{"num_key_value_heads": 4, "vocab_size": 2915, "positions": "rope", "rope_theta": 10000.0, "rope_fraction": 1.0, "parallel_block": false, "init_std_up": 0.0279, "init_std_down": 0.00547, "learning_rate": 0.00558, "lr_head": 0.00633, "decay_fraction": 1.0, "train_tokens": 127200000, "dataset": "wikipedia_en"}
Each number is 500 + 25 x the weight over its row's rms, rounded and kept within 0 to 999. Layers, rows and columns count from 0. Numbers have three digits each. The size before them is the row's rms in percent of the matrix's.

# layer 6 MLP up, 512x192, rms 0.184, rows 247-295, columns 96-191
093:556531538485491512491530486510501501507501466470458448505509490502525505504541507502503517512490498474463491508497470504515498514491469471470472551471501469451475497492528507527492519473488475460476543499523489505535503534542483500480450515524494540536456471488505550502517500480514468499
101:492494545462504491487530551486504503504486521535483459517477534515500463477442470499520479481452486505475532504512506487510487460514521467432488515511479445508481483466482475490501484498497524527534453535449471477513529557459499467470466534486530499480508483456499484514490513508487481460
098:529512473465496518513532515527505485455518488484482516516491499517492480491472506502436500468492444426478529492505476469517511547506493524538480536499503530511491505543509494534501485466532578486518525500544464498498507500488486484511502492525474477518495534470486516534533505525499489532
101:502526500483483501502512458468505502494486510529535540529496493485551499515448460506511523456470463457483441466506492504473479446527504487480514485524477478523505512479473492479493507486459520492517466527516489520474511480513494535473498517516518497525439471512526498519488478493516507515
096:463525514517503503468504470462439497504504497492535476497518476501487483507520512497500513446512500459499494521468513502523474504523513516526529521497526449536506501548495472512527518480457502474501561465498505513491522513461440488473514454544462473547482488494535490510510523492529531532
102:548504475521530512487488523524485525507549463494448469512517535504531478503525523535474545478514494481479472504479510517503504464539460498495532496485506493468503527498548460469470489478480485497521446505497510511500531475543517461465525512485465497492525492481499508506513498493469490514
111:480510550483450505538533479504496569542521483532565485471537465461531475503536474495493534535506500524493480540512520477478528511523463483488517499523529442492503486533515484529498526477498482491509533496497527505477480512493489534524494496496505516493492491502488485476484492541485486534
104:455524513514567516501457471535519493531472474501489499443515527513509502471494469534490510504525544480486520483551512492503508480503534497530446488486486543494548512477449485464527489507512521450478463494464515502457526536510484512488482495462497525532537526484540491483500506522463566468
113:517487523506502524559524491464498510488523446503477538500499501518478480500508475477510538464502528470461513505478479520487506475481512502546512492476500485470559532522498501533505487485507473495480525485404530439530515473508484469496522461527559480506491517509499513511495487480484476477
097:477540464536483491482463493456506491520487497467479469491504488510526531543504517454482489491483504491503496535502529538482455531519497531525529534550478494435489452523500523507472510559539471490512545524495497508537512547485470466474510452504469480519484500491497519552534491547498560528
108:468478509477554503518500469516466457518484485509524506509479498457491494516507533480504513523496481503481507484514557528544474533500494463535528508494498508523522494481528496484524539460504463531468520508473493501507508485540547492473484486444488525513506491502511534527464531483474525535
113:519541495496480554500490514517494468529546487541520496504504518500509502485477516531476521533570520539495512532524489485523533490474520511533514479510489498540431529550529501521478557516489500484515469469472526525527509535496499507533502506470504462496512481492477546562474505519495525488
092:501548507463511463520493555516513432509499477469465474501489494493527483524465475464530495440491478536520500493474474496485512539531490509442496483471486482487494490505478486470538500525482523494540502477533527524524476494535478500496484522507457471560472499490512515504487476496498517500
105:516524532501534479468546519482476520518472501518525523495526462503482488519477515507505541491533531534487476485529514498477487508540474473496481485495506504477483532488540500545499537538495525534459506512466494517510498519512501497532476478498495471498547491488469476483479534507467503533
104:508467521492527503543497503537481525519513546512526493477502484487505544512493480494472503466442506529526483554544510513495444524450487500510471504469490447475515489504471513479503469509503451516493460446476443527478491491520510474516520527490503474505475513517523531498480527488541511503
105:536482489445448486475465484464550471462517526528532490524527464510512475475524521514517476544495533511544512469507533504546547535478527497484532509505505515481480523480505487501490472492542499522457468493522512490444452494501481526489455481507505461483549480517455438493489519492507469524
099:472464484472518466490529497457505508461500500511527473529480507512517526489475487486453480520528504531476539476456491504477499498480480481481446524473525473481492530502514476537531522457514433475502479516509504517467555501549514508511471525515522461506506513522559522442527512521517484455
098:537513461491516530483499515536528507487484500474513484524519509526470503552497512477554479508505488480520490539526501552496517516491465534483489478506507539499524493518524507522495515526466554529479502474499441482494523482519515494451513489489509513479490502509505476456511545469509494521
104:488476497486489482513501487562470471480488498480487514456552491534489456513528534502513504492488474456508514515503504484543508503522507458493481488520544488464514499507489500477495475521530463527535546456496508541501528525493500480526516485498526474538462509513486489477518537536500501467
099:507523492479494516504503476562495474539518480519508504508495493525471504492493421488506512475481494520539504522541514485469525526497483512505493503513485527543521474482510511503528492525532541542453519534500532517516504471484478536460480458526458524528460479524511534512478547468524506500
082:493484504448505491528508451571537509555485510532535447506484526514454537491486517486517505461518531490522520483484521500480505477493524524475519463475511527529511506501519525511496495460526526505492483515482535522516492493478514568482511493545507512470504524517518461489508490527513496499
098:539498537484544500493491525512503511462519502460479487554486498488510486492491536469497485483504458540557514521456500528476473506478506539505495526489496505495517487518538507573488453489496433545503513494543500513439470485526455509491503488509495461448506520513525521484495473516454526529
107:528517542550507487476518515449503454531554481505534529474482497480516534510510501469532514486505520466499532486501526500455465539506517539503522494511496488540504494444568463497505485487497533556527489517526493481494483506525469494519484493491525509489485516503470459521508490486493519518
090:484521495514510490411493513540469510538499450478511478499515509487486521555504503501490511444532503466480501541484521549513540482532499558447492524519486508499465531488496534476509510543501519515492487558501465522473500502474495455446525518497537537516485493566488484504443481464503494502
122:504502509508505500503474493505514532567553488515479516480466484429489494473468507517481482483426473497490505495515505453474504477467490476485487498541549514502465542474511457498489488496486493503511494520487480546497475527501532495499458543487489501497525521499448493521511494536483500510
107:485497488498507489518476492479469504479519527510492469502477498489495510487490503513483464560534540503493504492495515518514474518536504529543426511459573497506461515469476476512475504500499508502438489486520457453513500489509480469486496508470541474489439467540478446501528484456522472484
106:454520469524469457518459532523495483517465475518510484514463517549495516535510503513485536505518484499490523502457508493476495498529486509547492461516512495491498521550482525485536461538469498488487486500521482506497446546491481457523511534523527497497484509480497454494515496526520506462
102:484497517497450475517568482499522505477502519478475504531467508477490521499541464500503491507525525512501490534520493499517510478503477509469537516509472505477479482521472495522484485485483449493531481475518493489519481476503436476459492472463505502580484522477522522498538509503534514494
109:538514467501501529491501474511519514507530524464561516493481485491501524479489508493462503538485469475512487523504520512493471496532463499499483499539483476511550451508485517481477516466489503489485506487507480494484446468521476522480452533518511495457499516507517491509467479520474522487
104:533499502502475483475504531527456531480521492539464494473494560451484507475531563507466473517511551484448507505522503518490542535447526533542512524508485515511502474478468534503492492529516511515473515489486471504486491489513500460444488483436525540509517476469497457515537529530510508517
098:520497488517513515530505532523496503493538522477533485534498531497535479537482492508500482442493493540533482468520502473470512509520469495470496502478522488486514483526484538539484495477537508499496518532513475514502478556508483463503529542496501502506483517512477499512476481508528536497
092:473519447482447506520479480503506515509487500470484483489507445521510498476533517528469461503495511507555495486537519536475542512510549469518529544492499509508478499528490521472515498457517507539528519540485484511475477512520446498497497475480461500498503480503495499517462471572518473475
104:503492489470510469457565536480508520540507459495486472496519454515530494505501486545533488528494502481445508494487515484496517477518465499504527499526491477455505490504478530475480473512530502516504466548501523501447518476409497534503512490504514517522499470498533520470487535500529504512
097:487507493520553517515520522502466497510520510516461457503580555480511503484503513579461526497471496509487480495486516468490510500486531477508504472496481487500484487525512507461508496475468471560496495462460523450478518513540481495533553517522473466493495460453519519445505508501530487473
106:496547494499497481482482486539501499466540535510512474521492490509518468500479477473472497511520519459475469490536494452521463466466499500478493500503521490506490500514492488493483499417532466512524558510480509525492503526509532484467509473525491531522506491492513508474496473486495505503
089:510531503475504551535479480469513505502467495491529450540468509479495514521482510477496454532472513494516485504461479501496519502498495509507464552486504482495511478487480515527457509476487479467517524475506503507492491521481476503500500563514500421547497500532500516501483489492459479482
087:460493463511462490506510495528478483478516502473531490524520479517539481514497509507499512480484500525477464490471503498523484546508486510497478489514468500461504490500470491468450541463495519521487461479445510505520507479545492506522499500510527502479502537519525477541499503515495498510
096:528528484468486559510470513507552494473562460488493512535503493519571496520512495514542506464503524487515493527521500541495466468520550472480520508517508507510523467494488502508546483559453510486511493527549513460497464475505487502523517524512529496501498521526556490507523549462492523528
088:511492498486495477511447477501517513497494508530497517505449514512501517549495483508545538507512474508516497534494508513520469526497491521495525492488516537495506522507473514486501493483501474463461482489484488495468527584541447485526585499525467520533481540492470482512502511504487500541
098:501539503503462503509520497486491495523469532481459491525435508480503480502537485478469477534485468504497490487496535499486491537521546479511447479479510510527510468501452458501499531525466493488493456489468516493537532526520534512483462509514476456480502504447538532467492543516522527468
095:516497508484481481505472571500473497520479527523467482507484465542485488510534499518482515488507473455500481486508513543511505507490510511474512505483505539485493500454482496507490477546495491532520509491467462521533531461485478501465535551491534507528468488497518529519487512490469525475
105:516548510514486570498483504466487488531488453524556544516520497474503480510511488509484480543461505496501480501518468500549502497536501464473507496515506484483517503518497511471441512495490479477483524499504478525520476512512529495515472517492538503522449550517517502436514505477483492489
107:520498504516512490472443488491507500494507503489502526544487481484505493535514547487511549515517479449512479478488489489493469500488520518491527548546497493483496480513510469498450465505461451509498520502526460493519477512524528535463497463519510496495497494531509456489501515476506476491
113:492451490499496480437496507496472495508466513459479525486498513494540504524499497513532481525523473542487467501495507508526484500469494486509507535482516499469452532552462492516509499506494480530473506468528496504515498496490508480538496497496507443497535555518504502503475494529535476460
092:546518520491468512521495478511479488474571509523499475503525514505447489503510496505502516468530555512524491491529529511488505471483455478509502499466502465474409520498485517500501512504501533495498519529517508471468498514499488552477523478466483531532544501489487487506436503500520539491
095:475512484556531514514533492532526517478523520501458488525528492521506470505485467469467514486551510485484511566520536481467487480471505524500473493455519460536491512550497501499500488501486465507481485515505500486522494508485511508511533493467503509497478491491439455470456523492496467540
085:495499500475522496506474464513484495500491533456480488489494478520479514528493454485516505506504492532503516521503462488458531529565520505495454527483546484471509519523529514504503475524569473574485523471465473538462492487498532497539518529516483516498481510472462502480524501491548511534
107:463522505513481496503497504508502497527480469501454538517482532534531523515470473540496524500495499521475498477428505501482501488522523482498527528485557488532514473537463515499520514482462542464517517518526504509535502494519465523508499503530515504491500502495471467504519517515523523486
092:520473490509558495519485483498555512506499496493526518506521535495494487512510545541521479538533447501491503501489498537510498509505474500510498472515503508476501490526476474543503482496505491539486521525465486450514503489507560484501505496506516506476470507426552528460480487525483523480
# layer 6 MLP down (transposed), 512x192, rms 0.173, rows 247-294, columns 96-191
094:512485509490520509490533471473546506486507454514488502493521503533460527496527476485488491510475465456520552502437535470501453488488522459512548482499506471501504507525502516481492463519445527510534490508507521496496543493493468511497505494476474468498446499532475494474474489514497528474
103:535534471508507487465507488522493502475547478510491487477500492442484497489501476507502483475518513475482507523502437496493491504459468513511485520543491471520474475515514465452514517497487505514479482519507438514492441494506508498496533502542537492498534535487459474444489488473478558466
096:484439511460457521523481481514517461502484532511522468532514539500515536541516520511478500509516497510516469463511554500487501491534511513493526456554502487495504461526514474485530464529499500493496475526493541489475490535474527512515486512482500477513471522542476490505507552510501524436
100:494485491522500522482479465501508503467448536481551506490491516453488496471508488484446518507485460506471497499465467474525470501498494521491519480487510484508490555519507528570493466519535497563554480506499445454503482476520459505479508558501493497505473462499518477523460469494518542465
096:475447457546487524497540505465558493503470506491467493498568499490500459490555497451455509491497511470502514511451492561481523548548509477474535493484490511524485513516494481518492507495465488521483521480492465532496489520480484494490480514496533462495483519471508499477532492493492529500
100:491477506485495499462516508495497523531490486521509507515481462472491442456535556508490487515471447453541523510463494480498487587527493500522492493509531486534502496527506477505465529498524475510490489492509541453500516492493470491493432511512520514498484501518509519501511520517514566526
106:521493504512520522471473493479521525438491515520520534496497489511516487508451523494524491499512454551454497527474517534520551552503515475493481481490502544511470492519522523513506525498497514502480505490508450464525550523456467511508491494537496478502493478470465466454505572517503493493
108:532490465586521521507516480496499473501499508475528488482516543478494491516469503520485532482463499478513492470475501512507540489499464527504469521545504509494506455523509551515524502558496484515503514516486519496488519494529497498552448487488541504546489530516500507507448508502520496514
105:463520479481460502466478473503524512503509520499484496510471529460511496435489489484477510474482519494533475510495491484441493497465497506528461464529501492441531460522508476497510524463546502470480508532531530518535507483502506535548528495504524531543458535485530503515496494482455432486
098:513530416487502501475495498477533498488517512536490494459480516487500504493517483478500494495548523535533488484496518501512529529504511517516528516492493565545470501508525491526502470501494532456477436514450490466480452504482535491464437530509472511482520520533488478505527519465508512538
104:526513492512491507486509538514502506496528474496461555496504541471472505487543513520507466488502506470486463456514512474539476458484481496480502497502457490512501489478506479482482472532515474518503524476515487504464559507513524529500484555461526513470528516495497503525539495459537514466
108:476469501458465517538480494492487521547531458494522514525455500461535495504466522552506469482483522523480522512481460496502541530487493489477521498477487477534492492526509514560519494481445490509533502505474473510543523502486492501456472498509499501494505478472489475529501493465493513533
096:513520510521507514493469497467509512477534512505518526460506500503523505470485486494514488518467484523507529528448496520505566479485533456507489496553497488491499506523508506488504500551476467506484548553456527481482506468562489537489494524468474510546519474498520467485520472509487446474
105:462472496507519518526491560482504506504499475474510482463510460507497497477492484547519500466433502498500527485514502500460501518546526512513528499460536461490527495489571506482510523478505492548528512543481506484490471501492512535468474509468489514505442512480505515504494517552494492530
101:494493527478473484480514486520483549548524461509483520500498522496498526551474458490480456521513487511482498485530512528482476493523531482508540500501509500547550515485472499498507532442513506528610507491484485477523482502545472523484523484471495496511547525546520478489507510542504469522
109:497456528522479556538517517487548475500515480477517549480504508481523503503504531515464502534506504490456519473426521520433504496511525515507527484481534549516508559505510448476477473467489493492497517490549500504499485529499481520496496444482482496503527508498478464481487517450484479539
095:521461486514487499475503507518550471544507489482493535503495514475544513453524515473510520531498498480538525489499486500524525509461498486509560449498541490442485538466524523506511537474500489549505516512523543474508483509503524504529490453472486537492463528490491476517491505525471509513
101:485544482490467500503506521446546538498528500501477490503466457471544486513492481519514477529460532519467526526463531525513466524499500531483518489519519522461490475514512536511456458513493509521512492468468457474505518514435502549462515515433475520472536478511487475498497506523480507491
102:508525508479516499469476523487543518519464482469506502477470550523496482547481507480521480443466492488492479517491508493483519545487522511561538476460569532500539538516505479478524514481471559478509514503546480493471534483553493544506490478494521450490495500482506477507452507532503474504
096:456480483483511507524493513529503496503519508471480518478537506550538525504501507527473538518517486538462480447504493487504485462523548508514508506491514454535499488508466489502483493509477533479457512535506460509538503563509532479507492539490531514535566509518527475480475456510481500495
098:536503465557470502517478503471469515528525498518497514526541523544478482518476482527476497518459461536462505506493506510465486506522463487488503491482521519468540499491521492542464495517485489473525491505521474479467505487497498481557461469471504548512544504494524519496488543461482490541
101:489513477460511508514508478525506491495506513494467481499497502526504469484501453511459504519478520483531461488461507470525471538474475538514509518535505521476515502521509493511519510485529535502493514513497506500492422504487490480532532541530519519513480493488509481534475486533480495539
091:472520547489525498501500507465483464482522498504512503516492492491487491468503482475539506467510499493485450458472508485486525492511500507489559504469541488493512518549537532497495518486493475533482530516514510464470522499516466555522506495534547543525502506548500533566471482489541464510
098:477532506510532493536530521511467489481478487475494505501502519494512493466468514443463498527516497481538537495515545500459489493477509502529504479486568520510533520521464478496529527576490532504441541481496465535492483476478497560473504479475490483495481547536542534483496502483546517488
102:476547505519468520471506524489504467502563473485527497488488511481479490542490516545501507514528515480462488488522492488495515508516497523515492537501510508510571498521446477517543528479506527490515479497497537486507507500479520488558486467476506489482507466488539502527509514540480481529
099:500505536485519514516523533511484472466520505470477537493501448469508497513482531519502503517503491524464503510460495488505506524483489498485520493522479514499477474538482486473500524468532466528534509469493505505473485526445504503479468484515507497527495506480517516494500482491503536472
101:480540507524481516472538478481519486533499513494507450471436455473502496516486488475503446509485524507542467532502472488493488509485475471507501515497483521462546533510462508484471522481508461499459479481541522470506540502515545548519511465509491473501542518568513531451514509535523464501
101:469539480470558515503499513536476484519518510536482487549503458520543541517517499505471495531447475478489475491461497491495549440502483515483533505466529524479500521519496523515469531482513505489516523512506527517481502521483468486500526488537458471488504492504482515503495485450515495538
105:485514458441526511473489477508538472507488510538458511476498524480458507502506492508465491504466571510520472474488480502463544502472533486538475518509484515512483533494525528513549473540492476514528534486534490485499506529465532495527472510500527471479513546459445512511500472493446505462
102:456509528434510479481517505488503457516462480482507516531490529475462520499490513490492516510497495533483498471480499490458485513512540480463491503493510530522500523500495518476509506510495503467519476514440532499511498504467511491515532507484501493518488562488510514458479545506492490540
103:487517546505492518544517553513521529527503475468488546481528504496549497501467465515501480479462533532481485452465509500492514480480502521508453512527508506502488468469458517491490513449472500520486498505529536473527538535521516526535554476482486561475483511527505505537519551477551524540
089:476524517519545482532496572486504495523504519472514483481503532495509503490498503515515532519440471509484514498494472502512490512512501505488502517484506475459501420459475545523478479465451491523471495445474489480500498490491525499500564532493524518505486464509502522489477518455517546481
099:490542532510527486495464497453527527469481526475511470467500501473522536505517484466539462476530530501556475536516499524490496475465550471544461486521545495535559508533477500508532523511427514504522525522517510476496511495526508492492496488475512478491512483496499455512496547475505464476
096:495499499481473460494499489499534500512544480519492492487498506523513485518440519503486521494488498451526534507500519477504493530456511554468510512506500560493516493493445533527476517508521492478504529485505520520541499504491488548483471499507499500527495548522548517533485524485480501482
109:518491476508508508454519456499509433510506535489469506511539513466528463464512480537445528488513490525501510498498508539432497456504490464538498500510515480463499530528441483484485509498507512450481540531479503461483521497550517474509528506480510515490493491453490526527492535511516442501
097:493513505506522516529489477472506450466500499476504440503539542551486484534522525501487478534474492512545478513520492495512509473450524489503515450454523500482505472512537435515526529506518513478498468511525515457502501565509527516492493535495491461549532484539452498472485523546536527455
098:511484483517481519516474497511474481469464471517484481501495498484473515469530491484527464472499521502509499496500534513518518500472492512484510481488533539493472528461508512518435512489517492474501481542526505477505488544484411482518507533528496494511492455518467493551549493502495520496
102:491510493484489494524492470459505471439494548484489527508489523495480544526495521508524508494438553514514499527458534491475510538508487499491491526496491482543505532545537531505510507535515517528511491504485466508494465483479507501494467470538457482484532453533514497443509461484518520532
101:492527444506482508500481538488502505501493455493501501505500543496504506513528500502466545506496457491493438525506504494487497509471506521521463512494496478461507501522497547490482522503516500520496472476495560471498498498502525489480464501515545382501469480513490485531506487503523505501
105:512531523459505509497523525483518479492512512482530513532469544474546516499544471502504465505538511520503430500522527509477504498534504484461479522457461545538493478510522507504505544525484477509460483453501463504434506437490529503506485519497495481495479537480507519471516481522504460481
095:500494472503485545494485517522463449543468458529463490520497558521539498526488475525518494483514507473494532465474467521502519526504536498495500489447528504479510505519524512475447494512461498491488542496496486473520496506502488537471481500469525474505526553499527495501518498463532502520
108:503504472488554501500460491501491532503517514514474511516550531545477479522469525501492514469530528500502481470509425528512504523468520528501503487467446497512508497502525483503508545482507464508465472519491515482497490506491511546539478474468493478547502490556520509503480530476502508452
105:453467507538460494531506480492515499484472505542545491549474548510503510440546499542522472489487473479481478479553489522543549483512512494487503521513496567533502530506506521511509495461551471538519490503515522469481514496486460526497520517503487512498494509495505500498527478523514562482
097:492503521474532500481464526480551520482530465489482484520480496481467518465495471500523479469465500475541501505513515533506457511470547456492445525465511459484457472470502491467517534412472490512559495517502468490486478487491507493479465470474496500469459500481478493497481545484504441475
100:507508525533504517481546448516538490492534483525505475500483495461519477466532453501487492455505513479511511488527507451518516482486487520515491511484519487504473530526475495499490515495490541499489523506491509482495502505449508500510531533480501493530514502521481485504490510506533529466
096:511494480478489512545479516529503494528510513550559490528476509496469538466556483493501509476467477528468465428462435544512464493512501513531558502485508511490520516491512503488489484480495492530477484499500484490513530495524502497498509489518483514524487487508512480481525503548498511526
097:543485511494496473497473496485489470530503527496489493524494497490506511477490517438514479506489500430505491514535471536534540528464557474483501554465490488519507521483466532547474490534520498493479507476529456526488559517511472524490517483448488495577491522476475485467453524481548501469
099:503539494521533509515495441509472506491488481524489503512459466484491477531525463473502509518521524484535527508524449491472540488505520527505502458496457497492520514483528518521494466543508447473544475462480518499500490487532512493533497544482475472513487467510518519483501442500551505482
# layer 6 MLP gate, 512x192, rms 0.177, rows 248-295, columns 96-191
098:508446528469523452515503483511463530492514488525534477469515509508525473471488532494536515485525525463462534533545465486493502504495528524475509469505499502444516485530545498500521479471481487509490523480466495504474541458507479513466482503487500495472545507431540472504492519510480470508
097:479521483569474454513518523520502532518530491487466509505487537508506546509510483519522533492497527487526479557515497448499451493491525486457505436499481524508531488493529544537539518537523495525518498507458483515514463467485522512493502474477516487502494522486475501504485534543492501517
106:517523487460523489511533475510468476509487518492523485466504514512504514478458520477485511497531515554512570542481493511497502494539451495531501536445516509526480503525458535513506490488507501519523493477464511458516542530460467524527539497488546506493512527518496553491528524499531509484
087:504526532511495514474495495512447526506490480489512479495509518497469502532513545519521460512508472457503499555514514445467499472521515464531504514520529471521518478554482486525551526492462479511487535432461517495520492500448467494510515519533483508535497497500505501463518538505511508529
100:475500471471523500533495520504489505511492492548492503536535480509450521496518472480476476520499519513524462502512528508520526433514507546506545479464536499495536513506490533529490514489532456542480469463542494456513511500498492500471462479551534463468527500489460482498498497517530496502
104:547489523527533508473475497472464470489476510490495496569477584530511522521500486491500438497550510519472480489523525453531533525502486499490505515507508511474507527453503491478502487470489438496512538496528475473528472501534513485450506550488526504525501495479492507460503486494508453472
098:492490474489469517487540542512501528537502453468426502499528493547540531481472535489486487497536479498522513511441504501534505479468488507536498502472507522472496503517470487472538541512529512491491521501497549466522521476507454508443469524510494497520505468556502526500489499499533538493
112:512508471463487503482500509520529462488517519482515523479498507492527488533473526492504502495462567486519471474493513532477516493516480479496539431498509502518508477486511488499484527531494520495522514517479529484551496556495478541486481488500528492464516507510520506478479471490499551460
091:484470471550524465519568504497502520470494459499523516511519490487518535469467476492473467531481515509518489504471524516496513525468532512524512497486489507464537505511551461511506488570522498530503509497494520510504487495499494550500480487494498474530530537543528514487533510444466505523
107:519542487457514483499516498501526454513481529540523496523441515474502487509545535503510509485479471495453500491527519518497507503523493467482556472469471466527476474456500505495560551490545503524518497507495488541553499497533501512472481493519516538510538492499464464511451535513510496467
124:507528523461530537519536506535487491550538482550483497513498510485572451477488496506499528470530498522523489478521477493520532475525515523488505487525483487530444513472504504506487514498494510509533448471525531568491479532508529491496483514511506485517482531559524537527507510488455497518
090:479539511509509476535520525528492443517495497497479475520472480483520459532513543469530462467504487500494454480502492486489512554533474531477514510451483494504513485487509515487493513550512542492527477474535501543503477502516460475473499512500466492520456497490532508525501460504485542495
095:536499480481465532500476553497522532539529526463482529455486506504508493508506515515471446493536492537488455517513505535530487491473499514519500506489472487494535426463499486490504496489526514472498502481489489483504489509513526497533516481503523494492542509469511523516550449506440519481
101:488486516488485515483490469517546472489497492512521486454467533530485495516502514484513514510522514488504498487474478485477531507512542520509464460520504495509479477538470501554526523537508519468514492492541482484513519501506466528533499501514500501481488479541501459516494457483498473477
100:500444523492513529522472480506486448514516469513544451464509487513522492492470552473505463515470490486499514490484530470513493486493493529498489510516505536517514492459494476498501556487470500535488497490542529496454510474534500546491499492504509475472479494501499479538483461493545508518
098:479475462521516508479489487510538466502470501519499519524495470485490501498496512497514504481531522502492505543458483522514490462483488510528472525506476470463463500523512454533485501430492504504502481501512520484527464525464462534493478507484495527506485522479518530451498485488507471461
092:505533497490483504503486489516472474494499477465491484487469474499490462550505499468514477482433488531532522506515509529494511564480449517550454508470516523505497480490511543480486488484465477479505484479494510504442536461484474487463504474524498487457488556541505465504467487496528475468
099:533511506514477547500492495501486490499521487479514507516496470438500471481518506501454489487538461526518501478507479481432473513520505482467523546483490521480473483495459476523498489543525478508468474539506493524513450484480492487513507485506475491507556527460496516552494487500483508521
106:507493482484476516461538511540484470537488495503504503482494468495500471507510463485512485522486502468461503542538480527469533549540472499490531504509486491502513484514458486467528520492530471494469484478508510504506443501499474517475533475465481488520486478515478560529470488529556517512
097:496470519442525508508495477585521491532472502525496527559489488521502554490493502494514490478498455447512484526501505502453509460491523502504527477501490523546517498519519492472510527477550505521507498476504544526518485529482517535461541532560479459455524483491519491466514485526476507470
107:537519499511531511506526442474546510517476508495494479467489525517519491493456443496505528520497448505449471503506514501485472520484462515463540483520511490485451532519503478520562513523482543474504505504511500508522516494519500540509519476468525514489526476471519489514490485474549523498
103:501529493508489513480492485535523504490472508535475478509513477497481480513478532509455447483456555516526497529506541479502533501507461470478452518427520483491485476527488507527515503556517483512497530502533512527505501515481539509469485503532490486483485440525501458467497525521487514478
096:500490473532473448476452524526502478524486464505477475490497500493504501515517497512503498456514471482488469484559499504524531497492532525509496467484520472489511492492508501472482482510462561467540455503472487546480525519472519476532494516513511528485492458535515471483495500553509501487
118:550468473516520545554499533500483490495473476494513513480491511479535501509491522505537510473550408497458536478489500505532485515512530533521495497492535549514507484484495540465483476499484492456502451462470493510474516483505459507466518463500483516497483522489508501507514488447533510483
102:485456502493483517454539505507494526519542472499520494548461454533484493508497490471463503485496544513518493503485524478508506539484519509558438462504508531516518519543506468532495482472516541535483517505478495479530504455519498483488527512489507469480508562535499511510472538478499490471
104:454539504490434501477525514497479489529499523503493513496465455489486524527506462453525527473473498505492482483506503515506495501551462488501496503469515507490507494539466512517472498528495505495484499473534446505499490531511461494459507533496515491497525493485456451453479501522539518531
104:477537513545493505515495523494492520454535488410455489494509511475488511530481525521472463519485471489507488477502517460471474501486529463485559507492499478507483465504528512495512493504471486469514468512460467513484483505515497543562515486544521492495512491534481478507491513555491503491
102:468480516522466529472483520498542481476490488482490502536471502538488500502518506519481450500432510479505467459457492508489504498461480500490522501510497481508465517471456517477567474511508478485531536523492489540522480501488485505536530490568493434525496484520493489496493491523479503476
106:438522532518492541498481481472497458537501514468518507484517420544492487482468502501464506507479459522532479495472461505504497469555482482458483474474489505490495527478520477504539488482505493504513489499498518519537492514520523551537506543527506477495482514523506550448491446473500501481
094:561485453531538512477469508505505472547463504497533508477444556506491503480528493533482475492501512473480530488522473494514496515526520498468516496469528510493469464480490501500478502435492497462479478507487544499473473492508521458488559529465510485521526525474450468497507461539479510495
085:487529499478474474469526508467499487562486542543500458467523490474529523454491500563443484524498477527503510508517461486514487496514490502499500521450520528465534479500469537490475508468513471508498462444496506510544500513498490504551503484523485476532513478528531498504462537483464427508
106:523491513531492496502469528489536513518499515549461508462511447483511459544470511505479511476501472500530490469507474482479520544458489502479497472489536553530493477527469490528538491516474527516492518529547479473515482503499534514437499550440509483479511514477469489468530500451509486509
107:504476518517518512528541483486470532523530524504538479543548522500504525487538518528451503506488502497506484466539557506503496503502529500514462477492495457511472478572521499488504481527493465516498530448450480467481486485518474452496551500513528499513483477451515492464530507499494482486
110:494465473526533459551495484477482494535490447510473551475504473524510497516527488483519501484521452517502519515465533491517478500510518504477523513530494546484525474516497500493502473546510443492520440462525500490535486475479474517491515540502500473518496497490522522501453527528476521463
089:453461500518514481510511514548508495519530491507479508467484513525509510521496465524535463461502450496463509485548520501472481496483509483529563461520525479505459478527559483486502482514482521484507470490512495461514477467505508525518496432487474553458492508500508484497521515517494503513
088:496538533503489511485511501518490505536467486519534496528500489484477490494568477534495498513486532509523474504491495520474500473481503496487501465542518527532473494496554509508539520513513560520481518510530528465518471510505475502512498501533514436520477467488499561484498452481502506490
092:534462541466495521528478523514548509462534479487487445509513472515556498512499470494517494508555493510474516492507526481479497504486503480510531470537487516459499517459474493507570512534458496521521516499575495473495493463519470513486517516502537513481547503515492533534485528490468489494
097:509528493459478474523519476484500545518519531516494517525517508516489490467539482494461520507530483506538541541517520467490491524485545452475520468512518534526511494504472491516523511498545483486481490477487516496523491537489480534509507516527522497521512492516526509516469480492547497501
097:499513478503452497509512524457492492500500508496538463433496539529473509503501521500469501481514492541487516490516511493529509510482470492518512500547520563510497498511484456479500536488529530510484492510520520540519504554472473514499539531501480523505517475492484508529482569526524493523
102:531523497497466509499468456524500452474476461474554551497510446540468495497512503489466462456510490537532473527479473505507507530498460548503508532517451524523505489489548464517478474503542475492523508481496517475485514503517513528490504518542491507522546484534501503529504547514523516506
109:480543515453466491486535493499515505526452494506492550532486520490541500507482483482493516486486534495505509535500485474485469546514512549495500506497498492516474553515455482487469482544481491498483530477465522475482518491499510532474498532501486546483501510488493462531469529481539450546
104:520534521531519537526476539522517526524530516435521482506478502481479518438503516521497483481445490547494492475468444518474516480537517476542486508507534508506498489535546547490481492518519546502553514493472524466484504479490491514473475490496494533479492516519452490479493439529496499517
113:489553498462514496461492483504509450497520450512481487535510492519509468538513476501508516509507510517491533471518462507511487474471557523495495495545542541536507497508488519488526532478446495491491475470504489457473499481462508479496495533508499529485501489471467500477499498506512459433
098:489464504535532480506527482539572500517479531473493490523492504497571493482490483500499482527482487505501482496467500481497492524517522527501509492502491511519527459494498492512520521526490499515488487465508511520531528476491486493505485511500468517473467486537517517521488511485495498443
092:509488536476478474467516531542495506462478509522470504546504507533507500521497476489499521483518472489540485490557503525479494549518488471476509479480500506522468461508512493525479446500532476545470418492489511566487474486542489517515552462531492490495490442528472481475471542511510501499
084:483500510497493494456508472506523506481527555504518501469496505507480485527486489476499509448492519544556510512494506439494505482562514533479471489438521513426488516536514521489522466500514502540505453484518503515470481535525520490533488545532484504479491486506507514521537493500509534519
098:527489539512477478477493499499516453501507540488495512487513508488452499487521529494474467506542487499455474515521480483558474505458523522508514480522498493498509512474486521501505485536530473461485493471499490486499515498515473502491525504498450471459479525488500477514510533503452521545
095:511485496493515513524521505509542529491519522486516511500487534509500496488508572519482507503505431442514482536500525538509533499475518490526502491527490527477486502527489487517516505503488491498519510515477522434532510467509516459484518506483514505559505470469532531511494464514527525539